{"positions": "rope", "rope_theta": 10000.0, "qk_norm": true, "tie_word_embeddings": true, "extras": ["some layers without attention", "local attention windows", "shifted keys", "gated attention", "hashed n-gram embeddings", "a smear gate", "an embedding shortcut", "learned residual scales", "skips across layers", "capped logits"], "init": "uniform", "init_std_up": 0.0205, "optimizer": "muon_variant", "learning_rate": 0.0108, "schedule": "wsd", "doc_mask": true, "dataset": "wikipedia_en"}
Each number is 50 + 15 x the weight over the matrix's rms, rounded and kept within 0 to 99. Layers, rows and columns count from 0.

# k: layer 5 attention key, 256x224, rms 0.129, rows 134-191, columns 168-223
# q: layer 5 attention query, 256x224, rms 0.128, rows 135-191, columns 168-223
# v: layer 5 attention value, 256x224, rms 0.154, rows 128-130, columns 168-223
# o: layer 5 attention output (transposed), 256x224, rms 0.135, rows 128-129, columns 168-223
k134:40 46 36 52 51 67 36 54 49 69 50 50 63 50 56 69 63 38 38 51 55 34 42 65 59 65 33 55 55 36 54 41 38 65 64 39 41 42 46 44 49 59 54 53 56 33 65 65 43 40 33 48 24 53 23 55
q135:55 46 45 45 61 57 51 72 53 54 50 60 46 37 23 33 42 56 60 43 58 55 51 51 28 41 49 50 20 47 58 38 55 48 46 54 48 38 46 53 66 42 47 38 63 53 44 36 44 40 41 69 69 35 41 48
k135:48 58 44 50 51 22 61 66 48 53 53 22 48 31 35 49 52 48 57 55 27 42 43 43 55 26 42 47 42 47 34 59 49 50 64 65 62 51 55 50 51 55 57 59 55 50 39 51 52 63 46 32 54 61 49 52
q136:52 53 40 41 62 45 47 58 47 42 41 68 47 36 55 31 78 49 51 30 54 62 76 50 44 56 58 47 61 54 65 75 71 56 35 50 29 36 29 84 24 52 61 28 49 43 54 39 59 38 54 51 38 65 59 58
k136:83 79 43 44 71 24 37 46 43 42 34 54 54 52 54 60 51 58 62 52 40 60 56 59 56 24 47 40 58 33 46 78 49 37 66 37 70 50 65 21 49 28 70 47 51 68 38 33 34 53 45 60 73 69 64 23
q137:44 45 14 67 37 65 66 42 67 33 45 58 69 61 48 58 42 49 73 57 67 54 36 53 43 65 44 39 59 48 28 29 42 64 47 71 60 36 56 39 06 65 31 50 29 25 65 51 69 36 62 46 61 57 29 60
k137:81 55 51 69 60 55 56 40 58 64 60 60 58 50 49 43 45 72 51 04 64 45 57 62 52 59 52 34 53 77 39 53 70 63 48 60 47 41 45 63 41 53 54 50 49 49 39 55 48 59 58 76 36 67 16 40
q138:66 52 41 37 42 30 35 28 41 24 66 62 60 31 47 64 46 56 65 48 67 49 58 44 69 32 47 45 53 55 47 34 42 46 62 43 43 67 67 47 53 54 54 50 50 57 41 60 44 85 46 66 51 33 19 40
k138:67 57 45 47 70 52 42 40 60 68 32 69 45 63 46 55 79 44 33 57 44 38 55 42 43 42 71 47 54 17 29 31 47 53 48 62 41 75 53 59 47 40 35 54 44 54 53 43 50 46 46 45 50 39 43 45
q139:21 55 48 53 49 64 26 40 66 63 59 27 62 45 62 33 48 59 54 29 37 32 65 22 63 32 34 73 55 30 54 58 66 62 61 70 61 36 68 20 41 67 50 54 49 44 64 39 43 44 54 39 68 35 56 49
k139:32 47 77 28 48 52 51 35 60 47 58 53 60 52 35 44 45 47 40 23 62 42 56 52 46 66 49 47 68 32 75 50 50 28 57 45 57 69 70 49 73 43 42 36 63 76 58 66 37 44 36 62 44 29 41 75
q140:57 70 51 52 74 38 38 51 52 49 43 75 51 26 37 47 28 58 34 56 82 66 52 35 43 55 43 24 36 16 35 64 62 57 78 44 44 55 75 63 74 36 69 49 50 67 55 49 47 66 43 28 51 56 10 60
k140:67 56 34 49 66 45 47 72 68 63 52 68 69 44 59 48 53 49 36 43 69 54 45 51 74 27 60 70 59 53 49 38 39 64 36 68 54 43 62 63 34 34 46 47 34 34 46 31 45 60 53 51 47 70 54 22
q141:51 36 80 35 46 33 65 58 74 44 48 36 57 57 29 56 68 47 43 57 65 73 69 50 53 62 34 39 45 31 41 37 31 30 39 59 36 62 41 65 38 47 45 48 22 49 47 48 44 37 44 60 36 29 40 41
k141:27 39 58 46 35 55 45 38 47 60 64 68 53 45 41 33 27 45 18 50 61 72 42 37 30 42 71 55 36 27 60 23 55 64 56 52 47 61 55 53 59 48 46 42 36 31 36 42 41 47 40 40 29 35 55 61
q142:47 74 74 67 26 51 65 38 61 45 54 14 71 21 77 57 48 30 48 72 45 45 57 39 76 54 40 52 39 42 35 69 49 53 54 52 34 70 46 75 69 26 37 32 83 38 65 43 59 46 61 47 30 10 37 47
k142:45 54 58 46 65 63 43 52 45 46 43 22 03 42 62 20 57 40 44 81 53 62 63 51 44 47 67 65 40 51 33 47 38 41 40 37 63 65 38 41 54 23 35 48 55 49 38 56 48 55 40 60 66 58 32 46
q143:52 55 48 48 39 88 49 51 46 48 48 61 74 74 74 70 57 63 39 46 71 47 56 41 36 34 48 69 63 54 60 55 62 60 60 34 56 35 67 57 53 52 70 50 38 30 55 27 45 34 49 58 66 51 77 54
k143:30 45 63 51 63 75 65 35 60 50 21 46 55 48 41 63 53 44 37 46 54 50 56 27 55 64 72 66 68 52 37 60 37 19 66 36 52 47 52 53 52 15 45 22 66 55 49 46 62 40 61 48 43 31 44 45
q144:86 78 32 54 41 63 54 43 60 58 37 22 67 53 70 83 48 63 40 56 79 28 33 10 28 47 54 43 44 39 28 59 77 82 63 50 74 63 56 40 23 67 52 59 51 66 54 47 67 68 28 48 47 49 50 32
k144:55 49 49 34 53 57 47 67 45 22 69 56 61 62 50 43 73 51 28 31 63 40 60 41 52 70 38 81 44 11 48 52 52 32 64 44 48 38 49 47 28 60 50 57 71 31 60 59 33 65 60 54 18 59 43 38
q145:71 24 16 46 80 38 47 46 45 99 42 36 64 54 59 41 44 44 57 80 31 49 66 65 62 25 50 41 32 65 52 39 34 56 12 61 59 26 45 36 62 70 53 00 45 69 46 47 57 51 29 47 51 41 40 63
k145:39 54 37 35 50 53 40 68 41 61 32 40 46 63 43 64 38 58 18 46 40 26 43 38 41 55 51 66 68 44 80 33 70 56 49 49 51 62 44 51 48 78 56 38 55 43 45 57 66 47 42 58 31 47 31 33
q146:68 47 63 75 39 59 81 42 52 88 30 54 55 39 68 38 81 59 37 43 43 33 51 33 60 49 68 46 48 47 64 46 28 50 14 64 68 50 68 85 55 08 88 54 43 44 63 43 58 40 44 25 49 19 24 62
k146:64 45 59 46 64 39 69 56 34 71 37 45 59 09 46 51 43 58 60 72 43 42 46 47 68 64 55 45 47 42 30 64 44 74 56 56 50 33 13 52 27 28 44 36 56 52 66 82 45 45 47 54 67 58 41 42
q147:32 37 17 19 71 37 72 40 64 46 69 76 57 73 37 50 67 32 46 37 62 53 46 53 50 51 58 42 31 70 73 74 56 29 53 32 38 62 63 58 59 56 68 65 53 43 32 59 35 45 38 63 44 43 51 48
k147:56 50 51 36 56 38 56 41 66 45 72 33 55 35 64 65 60 62 43 55 43 49 49 49 74 43 61 24 43 61 64 47 36 42 16 28 72 69 57 49 81 37 62 95 41 55 58 48 40 52 47 45 50 56 56 46
q148:59 50 44 64 57 31 22 58 26 79 68 67 38 11 59 37 36 32 39 25 55 36 51 26 48 52 40 45 65 66 70 58 66 39 58 37 34 35 55 46 66 34 87 70 59 45 51 41 50 68 44 54 29 39 27 49
k148:50 30 27 66 53 34 54 44 24 74 50 59 53 48 43 59 17 37 37 28 49 64 54 60 31 66 25 51 77 66 54 62 45 59 48 51 47 51 55 38 51 75 70 49 32 60 38 48 51 60 58 68 85 75 41 47
q149:30 74 43 49 61 39 61 41 45 29 70 64 62 48 47 53 37 35 49 58 68 31 47 50 53 53 73 46 43 64 59 66 35 62 55 70 31 44 49 50 24 75 55 51 69 61 45 52 55 38 54 53 41 68 26 61
k149:64 65 46 65 42 50 31 32 39 64 75 99 77 42 44 59 00 38 45 40 69 66 56 46 53 48 56 68 37 69 81 58 42 53 64 62 62 36 66 29 28 67 74 57 46 46 24 54 47 54 64 60 38 53 22 62
q150:60 31 28 55 50 78 39 45 55 32 67 76 50 43 49 51 31 48 51 42 53 42 46 49 75 56 46 65 66 79 54 41 54 69 78 45 39 18 61 56 76 55 66 60 47 40 40 37 15 55 35 34 43 56 82 52
k150:34 51 35 38 36 63 43 51 52 52 39 58 28 43 71 46 30 45 65 53 44 31 58 51 61 45 46 54 82 60 51 69 42 83 69 55 72 64 39 77 57 46 23 49 02 55 41 50 50 44 50 45 47 30 51 48
q151:54 44 44 40 73 61 65 53 48 43 56 52 51 54 48 55 80 56 76 55 53 57 39 53 72 77 46 59 64 25 48 36 41 66 55 49 55 22 53 34 28 58 75 75 44 70 54 24 54 57 70 48 72 33 29 75
k151:77 45 21 49 56 78 39 61 49 31 60 38 33 41 42 53 42 45 44 60 49 55 51 75 60 65 42 61 37 53 57 19 60 54 55 73 60 35 60 65 37 67 37 33 47 51 72 53 46 47 52 36 43 43 58 39
q152:49 71 42 77 45 48 72 38 50 49 46 53 50 61 62 40 51 47 50 64 50 58 55 64 55 65 59 52 58 43 33 51 48 63 31 52 44 66 39 69 66 50 42 32 43 59 60 67 45 62 72 48 52 34 46 60
k152:43 49 61 58 75 64 48 25 54 51 57 61 39 59 71 63 41 30 49 33 55 59 63 70 61 60 30 62 42 51 64 64 47 44 44 78 52 56 42 44 52 69 56 39 47 50 37 70 36 60 54 75 47 77 45 43
q153:57 74 38 70 39 57 49 31 35 23 66 47 64 44 47 39 39 41 55 47 62 80 48 52 69 39 58 47 54 56 40 49 54 52 55 57 52 32 38 59 46 75 51 61 48 44 63 33 37 64 46 66 39 57 52 42
k153:41 62 50 32 29 55 51 43 49 47 62 70 51 49 37 72 48 47 34 53 54 68 71 20 45 46 38 52 41 68 46 08 56 42 48 44 44 56 43 51 51 49 39 59 65 46 33 70 28 20 51 36 35 28 78 55
q154:49 49 50 55 61 52 39 69 28 42 46 54 42 68 36 51 63 53 56 50 45 62 25 45 51 59 36 45 34 46 40 36 37 49 52 39 66 32 42 31 61 29 51 41 64 50 31 47 41 34 42 24 33 40 58 46
k154:56 48 59 66 35 74 44 34 42 60 21 59 42 55 72 52 67 46 45 51 57 38 64 42 86 57 30 33 29 28 46 52 58 43 41 31 65 54 45 39 63 16 53 35 54 72 25 50 83 29 30 47 42 21 63 56
q155:20 39 72 50 45 78 36 59 47 70 54 46 29 51 32 54 49 59 62 50 38 23 68 46 33 62 52 63 61 72 70 35 69 47 64 61 36 67 48 60 16 56 47 42 40 56 35 58 40 49 33 45 50 54 53 33
k155:41 43 58 50 43 55 45 57 54 20 49 23 21 69 54 79 53 56 41 55 58 34 80 25 56 64 16 31 64 86 34 73 58 55 55 49 42 34 47 53 35 64 42 47 56 61 47 67 58 38 39 32 47 57 29 18
q156:54 64 73 50 70 85 45 30 39 58 87 36 63 25 60 74 36 76 57 45 48 61 51 47 46 65 46 74 77 63 52 59 51 26 62 49 50 40 57 26 56 45 76 44 49 55 50 64 45 63 55 75 80 29 32 42
k156:15 52 76 31 43 79 41 71 52 52 75 06 31 43 48 47 75 48 56 41 37 35 45 38 53 47 62 84 58 44 50 54 49 32 40 48 78 76 59 42 52 39 47 40 52 35 34 25 60 19 63 34 40 26 61 36
q157:61 48 34 79 63 50 24 51 36 69 32 83 50 41 42 67 50 60 19 58 69 34 45 53 40 25 52 47 59 51 71 58 57 63 56 46 70 63 30 63 70 54 38 37 27 33 45 32 49 70 68 35 67 35 60 73
k157:72 69 60 58 37 54 64 52 30 75 66 54 56 32 63 58 57 56 49 35 79 45 41 48 50 37 56 56 48 42 46 61 72 57 56 38 53 60 25 56 64 46 64 47 36 47 29 52 62 42 65 19 57 36 71 78
q158:54 31 54 55 55 78 61 44 51 62 25 33 99 42 38 54 52 61 41 48 52 40 67 77 57 45 22 72 51 60 24 36 47 35 56 47 41 70 52 65 19 70 13 29 48 54 16 48 62 60 59 21 45 33 25 51
k158:47 34 64 68 45 56 36 46 63 55 29 43 34 38 60 82 43 51 47 31 17 18 67 65 89 69 22 49 44 27 21 58 61 51 72 50 07 70 11 18 22 67 39 48 49 76 07 71 56 20 76 58 62 36 51 64
q159:54 59 28 66 21 47 11 42 54 77 33 51 40 46 54 48 61 62 48 49 46 56 78 61 28 10 48 50 56 70 54 32 50 57 36 39 47 37 60 45 67 68 39 74 37 31 52 29 34 65 49 17 79 35 54 62
k159:40 38 50 28 33 61 09 61 36 41 53 79 94 43 51 47 46 50 52 51 42 33 40 57 62 24 31 19 48 60 57 36 55 53 47 32 39 65 57 31 73 70 38 36 45 49 22 09 65 58 42 49 61 33 21 42
q160:57 55 67 76 48 55 64 86 23 52 42 43 62 29 60 66 48 17 48 39 59 41 65 26 65 32 47 50 83 46 62 56 38 25 18 37 61 49 55 49 62 24 39 66 67 74 20 46 41 59 52 50 49 35 53 40
k160:73 84 67 97 48 50 24 63 44 70 46 50 34 59 70 59 70 50 47 27 63 45 59 32 62 42 45 41 63 46 63 21 35 48 38 44 74 55 70 30 28 55 61 49 48 55 43 57 46 70 43 59 75 50 54 64
q161:61 72 32 36 53 33 68 36 46 49 37 40 76 54 66 43 50 40 56 59 50 59 38 75 34 43 53 67 29 18 46 44 51 53 39 69 44 29 47 65 63 75 70 38 48 58 65 75 73 41 47 36 23 39 71 43
k161:64 49 40 68 53 43 57 18 47 47 71 46 54 66 83 31 32 40 55 46 86 68 33 67 34 60 48 51 31 60 05 70 47 51 24 62 30 05 47 42 66 74 74 45 66 49 71 56 26 55 35 48 20 91 61 57
q162:68 44 48 25 18 51 83 55 70 23 32 57 47 26 79 21 64 45 36 66 26 60 32 72 42 56 39 60 59 48 64 88 50 63 70 36 06 49 79 87 74 50 43 47 74 73 44 37 85 53 75 36 38 52 58 25
k162:66 46 19 41 15 59 67 62 67 52 52 54 34 22 59 17 69 49 33 62 22 32 22 44 10 56 47 55 63 41 61 50 26 58 45 49 50 36 72 46 57 79 36 37 77 27 35 55 65 72 53 32 39 41 51 43
q163:46 50 75 66 74 31 49 69 57 41 79 53 44 44 85 64 59 39 23 36 26 47 43 44 73 36 27 37 60 32 48 68 53 67 78 47 23 66 38 42 13 44 49 67 59 60 49 39 73 66 42 76 68 57 62 59
k163:60 69 76 75 53 55 39 50 53 33 67 62 68 37 60 50 63 57 50 06 21 41 05 51 36 38 59 59 64 42 57 60 49 46 53 36 39 88 56 49 32 50 69 16 53 78 59 33 48 71 56 83 72 78 44 60
q164:44 67 16 32 65 39 57 31 54 40 53 25 43 74 45 22 41 69 57 47 07 72 26 35 84 34 57 27 39 56 58 40 67 45 49 27 65 62 53 74 50 79 48 30 88 50 80 23 44 52 44 77 46 54 52 54
k164:53 42 36 64 59 58 59 72 65 39 49 51 50 60 53 29 44 77 33 58 22 39 32 45 82 19 25 16 70 75 49 51 36 31 47 38 20 49 68 67 37 46 36 44 82 45 64 34 41 57 21 36 56 58 47 31
q165:54 28 75 30 43 42 36 27 19 41 38 53 39 50 78 57 51 54 79 68 65 55 82 49 65 44 40 39 50 34 37 52 37 13 76 73 55 29 65 43 34 54 88 29 17 62 32 44 64 17 18 37 57 29 54 43
k165:63 25 59 41 70 52 54 38 34 17 66 46 62 68 61 60 38 61 55 56 52 59 48 47 84 47 53 32 32 25 44 07 44 34 27 70 36 26 49 73 59 57 74 48 59 47 44 35 85 42 28 62 49 42 61 45
q166:27 23 47 53 46 52 74 41 59 37 41 65 33 76 64 39 59 28 51 36 69 54 32 46 35 63 67 39 35 60 49 27 58 62 46 43 94 56 36 30 57 60 46 42 42 27 68 35 32 32 53 52 47 20 74 70
k166:29 28 64 70 18 61 42 46 65 42 59 66 38 72 70 32 50 38 55 28 44 69 42 25 37 59 56 41 33 48 36 58 57 55 70 69 74 18 10 53 59 59 54 58 24 61 46 50 37 35 61 66 51 23 66 59
q167:28 53 60 59 80 51 44 49 68 40 67 19 51 55 29 61 44 58 53 77 54 64 59 87 37 52 12 40 86 58 47 66 29 56 30 72 38 51 40 27 63 04 30 30 41 42 54 71 40 66 18 61 46 50 97 37
k167:36 48 60 45 73 60 38 36 37 50 45 20 60 42 49 59 26 48 55 61 49 25 53 55 53 39 28 24 47 38 53 34 43 53 41 50 55 75 35 40 84 05 53 49 45 63 57 64 52 76 10 42 55 40 77 27
q168:95 60 70 42 48 33 50 54 81 62 39 55 43 50 87 58 56 50 41 32 34 44 52 53 33 37 67 30 31 57 63 22 56 53 72 69 74 82 35 64 67 54 53 18 49 56 75 45 45 57 60 44 55 48 81 59
k168:59 54 63 45 47 22 59 69 72 59 48 75 71 41 58 31 39 59 39 44 37 49 46 86 05 54 67 20 66 53 79 15 81 56 72 51 65 77 39 76 44 55 43 46 60 58 53 27 85 63 60 70 73 33 88 35
q169:58 69 50 39 80 65 44 54 59 44 56 73 41 62 50 34 53 52 29 60 47 35 37 00 44 60 38 18 32 77 53 32 56 53 17 51 64 72 43 21 48 60 82 46 62 18 55 89 37 45 49 39 58 42 51 47
k169:34 62 67 61 43 49 46 48 74 66 77 59 13 41 56 46 75 44 15 39 72 60 44 40 56 48 33 53 24 74 71 52 92 58 54 46 86 27 49 44 60 65 56 61 33 02 46 88 40 56 62 53 38 57 36 52
q170:29 65 34 20 90 57 47 42 64 50 33 74 31 84 35 51 53 74 54 48 51 51 58 40 71 59 56 71 38 49 44 47 20 32 60 43 72 37 41 57 55 30 65 73 52 47 69 35 63 50 97 53 72 54 17 68
k170:50 47 40 62 71 38 41 47 47 52 53 60 32 58 46 66 66 67 59 43 41 64 49 25 41 36 39 56 06 42 39 70 49 30 52 27 71 54 28 39 51 49 64 59 59 41 84 43 49 35 66 60 96 61 34 62
q171:16 80 45 19 53 80 33 27 48 42 32 57 43 57 78 65 39 38 53 78 60 53 50 50 47 53 65 63 31 54 39 45 60 41 75 38 58 49 35 40 46 56 39 49 35 29 46 37 60 62 59 36 39 27 61 30
k171:57 58 45 26 59 94 51 30 59 34 31 65 52 57 45 54 48 67 45 91 58 64 64 80 50 42 45 26 61 43 42 35 57 54 66 45 37 82 41 41 58 31 54 48 03 56 22 39 69 55 66 46 36 30 52 39
q172:26 46 70 73 73 40 00 45 37 62 36 67 84 18 04 67 31 82 25 64 35 58 57 48 57 61 69 48 79 49 63 68 32 73 65 44 55 52 23 52 58 36 42 59 66 63 32 64 81 26 67 45 56 37 31 59
k172:38 48 44 47 73 46 22 51 48 70 46 63 80 33 19 32 49 75 25 66 34 50 19 40 53 41 51 40 83 55 49 57 27 53 66 67 41 45 24 54 46 22 48 56 55 80 29 64 54 53 50 40 55 49 42 22
q173:53 67 34 53 34 78 30 53 37 59 52 61 68 39 64 44 35 32 29 75 48 51 48 32 73 53 52 33 44 19 57 82 48 43 78 52 72 24 56 62 54 12 55 35 41 34 30 49 67 36 45 51 54 68 50 77
k173:36 69 51 20 35 69 40 42 13 25 57 29 43 45 49 47 46 30 66 99 54 49 26 31 58 44 53 50 54 56 50 69 25 35 91 51 48 11 28 59 24 54 67 41 56 56 51 77 93 50 31 56 50 84 46 55
q174:49 76 48 86 16 42 57 33 24 53 49 51 44 69 35 71 54 40 47 44 39 55 66 35 84 67 21 56 56 65 81 04 49 38 36 56 58 61 55 41 63 61 73 57 32 38 89 45 59 58 36 26 18 74 74 51
k174:70 65 68 66 17 48 67 64 46 59 58 31 56 56 52 72 38 44 66 58 45 54 49 40 83 30 00 61 54 41 67 31 55 47 44 65 53 58 49 54 30 53 48 54 57 28 53 36 65 43 42 35 35 53 63 30
q175:34 58 48 53 50 50 49 42 36 20 41 44 85 47 47 74 35 51 66 35 14 12 79 78 66 78 42 14 44 31 54 33 64 46 32 50 50 54 58 74 34 30 86 63 65 63 46 47 86 35 70 53 75 37 36 65
k175:39 52 43 51 37 40 52 38 61 48 58 32 62 35 31 62 37 46 47 43 23 29 45 55 87 60 52 53 51 51 45 24 79 41 20 59 94 62 67 36 36 17 57 19 65 50 30 36 52 38 50 30 77 35 93 55
q176:39 72 35 72 23 36 18 44 25 59 63 63 60 72 16 25 59 45 67 58 36 87 39 68 07 78 68 39 38 27 37 73 70 63 54 61 58 63 69 32 17 29 35 42 15 37 55 42 49 50 72 49 49 35 63 34
k176:60 94 12 36 33 54 13 22 08 50 43 43 68 82 18 33 44 32 49 45 39 88 40 85 53 63 74 31 44 37 28 80 69 59 65 79 48 51 68 58 24 68 37 68 40 57 85 83 37 47 37 44 52 49 51 29
q177:35 59 60 43 69 57 55 49 28 60 47 65 20 33 33 55 71 87 39 76 27 86 61 65 60 46 48 27 58 62 20 58 43 45 54 57 40 52 61 62 41 60 32 50 45 54 62 39 02 76 42 58 35 50 30 36
k177:34 67 77 82 61 39 68 45 31 66 67 76 33 41 68 62 70 55 31 72 28 67 64 51 50 51 00 50 73 49 48 42 63 36 46 52 24 50 37 70 34 32 34 48 55 66 75 45 35 62 46 37 49 62 49 32
q178:54 71 38 22 38 65 40 56 63 45 42 42 35 27 39 22 40 54 48 37 72 52 74 90 63 73 56 58 59 43 47 30 41 51 41 48 52 50 56 29 35 81 44 62 24 41 28 33 54 54 19 52 65 28 54 55
k178:79 82 47 40 47 46 40 66 60 52 57 61 27 28 19 24 62 66 64 45 44 35 66 77 29 87 53 61 36 51 82 24 55 45 45 28 42 33 56 22 34 61 11 30 39 61 45 35 49 60 21 49 58 47 43 58
q179:56 36 45 54 45 47 76 81 57 63 33 74 47 55 53 38 65 48 24 21 72 68 69 71 52 55 43 50 24 49 41 63 35 46 37 59 48 57 68 30 60 35 55 33 43 39 59 82 60 22 51 61 36 24 51 53
k179:68 50 59 74 50 25 54 77 37 47 37 51 28 59 53 52 68 65 37 20 82 34 57 46 49 65 43 48 42 69 55 34 54 34 50 60 34 56 57 34 57 04 29 32 47 76 47 51 51 34 15 24 61 46 42 52
q180:28 25 29 38 51 35 64 59 39 54 27 88 75 21 38 56 18 62 67 38 77 48 40 42 59 49 35 66 58 78 48 63 66 47 84 69 24 57 56 67 65 65 33 59 49 36 53 06 48 45 47 57 67 51 89 72
k180:20 44 45 50 41 55 64 13 47 74 31 62 77 35 34 74 11 58 46 41 79 36 51 40 74 22 40 66 58 57 52 50 43 68 44 79 53 61 81 44 27 58 56 66 63 34 53 42 42 54 48 46 50 42 72 62
q181:49 64 57 28 88 54 25 31 56 51 80 50 50 38 56 64 46 52 50 51 77 28 79 39 55 67 47 37 40 63 44 51 04 59 79 43 55 56 44 42 66 85 41 47 39 59 37 54 67 88 57 41 43 53 44 83
k181:45 36 45 42 63 50 82 35 65 49 31 81 59 60 57 52 49 54 32 54 69 18 57 15 72 65 65 52 28 37 61 38 14 60 74 58 47 67 10 52 28 39 48 37 51 65 53 58 60 86 55 48 42 34 40 64
q182:70 42 63 51 64 66 59 36 36 66 61 72 67 33 51 86 50 24 59 92 64 30 39 25 49 48 22 61 66 42 26 66 49 54 56 48 26 12 31 71 55 34 50 43 54 32 31 38 78 39 68 46 57 15 36 44
k182:55 37 48 71 50 48 56 06 52 27 51 69 50 40 72 77 78 42 39 72 70 16 47 39 44 33 37 51 81 68 36 41 55 66 66 45 07 39 41 53 35 33 81 33 44 57 45 40 55 43 40 74 59 49 61 45
q183:68 53 49 41 34 65 55 52 69 56 23 48 51 63 40 60 37 56 43 44 30 21 55 58 35 66 39 35 70 50 61 45 05 29 44 17 28 43 19 46 63 24 31 33 62 59 51 51 48 47 44 63 33 57 51 70
k183:78 90 66 73 36 56 41 48 45 53 30 61 72 45 51 58 35 40 26 19 30 25 60 60 37 80 40 37 75 55 74 52 11 36 32 16 53 60 14 58 55 34 48 50 55 43 52 44 71 37 23 54 13 30 35 75
q184:58 74 66 44 81 15 33 73 77 17 47 85 37 36 53 39 59 25 57 69 53 73 39 40 35 43 52 26 44 43 77 31 42 26 70 64 65 00 95 46 52 71 66 38 40 54 38 60 21 80 66 55 71 56 73 63
k184:56 92 55 43 35 59 48 19 70 41 28 67 34 40 77 16 47 50 64 46 38 62 41 32 34 37 60 27 51 16 70 46 61 48 66 50 79 26 59 67 47 34 70 74 48 40 30 54 31 49 53 67 71 43 70 43
q185:31 16 51 56 45 58 67 45 56 11 99 36 99 27 25 66 82 61 34 16 83 68 69 23 58 37 86 37 75 71 40 17 43 52 24 66 63 64 00 45 46 54 56 60 56 45 16 67 54 63 38 29 54 14 63 40
k185:44 34 44 71 62 38 68 37 49 36 78 28 73 30 58 54 54 48 47 31 45 51 77 55 55 24 65 55 48 77 50 24 35 53 68 65 82 45 12 36 53 71 70 59 43 64 44 58 50 80 30 25 21 36 18 56
q186:21 38 43 61 55 66 59 54 53 24 73 48 40 43 56 44 38 69 41 63 46 34 49 71 46 18 37 43 55 28 64 50 35 64 49 37 59 40 38 51 45 59 58 62 32 68 34 37 43 30 44 72 34 58 45 40
k186:43 37 27 21 80 45 70 70 79 29 45 34 36 33 47 51 34 51 47 58 60 52 51 40 51 25 48 62 61 05 47 46 19 50 62 06 43 36 80 27 98 69 67 73 39 39 51 41 62 53 52 56 36 73 42 29
q187:44 35 40 70 28 62 38 48 74 35 53 43 18 46 35 45 86 84 68 18 45 40 40 29 52 45 27 48 48 28 76 62 70 63 44 28 76 62 69 43 37 51 55 60 51 41 35 50 36 75 64 86 99 38 66 51
k187:44 51 51 57 60 64 42 49 76 46 65 46 38 31 72 49 69 50 66 51 44 70 28 53 26 31 11 48 68 71 85 70 85 61 61 54 37 79 61 26 20 29 52 41 63 63 44 65 47 41 50 71 99 49 67 47
q188:66 62 29 56 55 44 47 75 22 41 42 50 63 77 33 61 48 36 35 62 80 68 66 60 58 41 54 42 34 58 17 52 46 58 66 55 57 43 45 42 72 54 59 43 37 37 54 22 36 43 61 16 55 67 60 28
k188:62 56 33 52 55 36 66 72 27 49 64 49 61 84 44 51 41 34 24 33 61 65 64 62 47 62 60 68 08 86 21 38 57 55 61 43 70 65 34 42 76 65 60 28 33 37 66 35 49 56 44 43 59 53 66 49
q189:56 47 37 43 35 46 51 25 49 36 23 71 42 18 67 40 78 59 42 57 53 42 46 01 45 65 27 41 41 55 53 45 71 46 31 47 51 71 37 68 38 73 38 87 45 11 68 44 83 41 53 56 20 61 57 31
k189:52 39 40 53 60 32 53 44 56 67 22 76 51 34 29 56 61 50 16 60 63 43 62 10 57 72 44 61 54 64 74 46 61 49 44 44 73 77 60 33 46 46 57 71 38 46 53 66 67 55 44 50 15 57 21 19
q190:34 39 29 56 39 57 74 40 70 52 55 52 76 61 57 22 42 54 29 67 32 33 58 29 11 51 58 45 28 31 34 77 52 62 62 57 60 48 85 38 59 58 62 39 34 72 49 44 36 30 61 69 69 42 36 55
k190:49 36 38 48 68 68 40 32 61 36 24 65 49 57 31 29 51 44 30 60 42 19 58 54 37 70 50 73 35 79 33 60 62 57 59 50 46 24 65 47 31 61 66 83 44 42 79 55 22 44 45 75 61 28 41 58
q191:75 32 27 91 50 42 48 45 55 31 51 41 41 34 77 69 40 33 42 79 21 49 39 20 33 37 54 42 48 69 46 43 13 40 51 49 56 40 30 62 42 71 59 57 23 28 58 54 44 47 53 58 57 63 34 59
k191:43 28 58 70 72 70 53 71 55 33 62 21 63 29 54 70 41 41 37 60 50 70 62 20 47 56 43 57 52 50 61 67 46 36 36 51 64 29 43 55 52 32 60 29 33 29 46 61 24 73 26 69 42 47 39 58
v128:40 70 65 29 61 67 62 39 47 60 38 22 72 44 24 27 61 32 47 48 52 49 95 42 62 78 75 22 44 50 61 73 41 47 22 35 69 44 67 55 26 72 15 50 40 51 23 17 45 79 58 32 53 57 67 40
o128:60 23 42 79 35 61 44 47 49 35 83 59 40 55 59 78 60 71 66 48 50 38 02 51 41 35 22 74 65 51 40 51 58 60 68 54 48 59 29 54 69 19 64 33 58 53 59 92 63 17 50 60 48 50 32 52
v129:46 34 10 55 61 43 51 23 52 74 32 53 45 36 67 60 32 35 43 37 46 60 34 62 29 58 35 56 30 42 44 53 34 35 47 50 50 44 69 29 53 70 58 79 52 43 70 34 14 49 31 59 52 86 66 77
o129:39 79 64 51 56 43 41 47 57 45 41 59 43 61 53 55 38 75 44 49 60 30 51 40 69 36 47 28 63 57 63 39 78 55 34 44 68 61 35 60 57 39 59 31 51 39 37 64 84 51 58 55 59 27 33 31
v130:37 99 53 61 23 51 43 39 21 78 48 73 68 56 47 60 57 36 28 51 48 48 50 51 21 55 23 38 26 41 33 34 33 70 89 58 74 61 51 78 48 66 64 39 79 40 54 44 56 88 46 67 57 75 41 10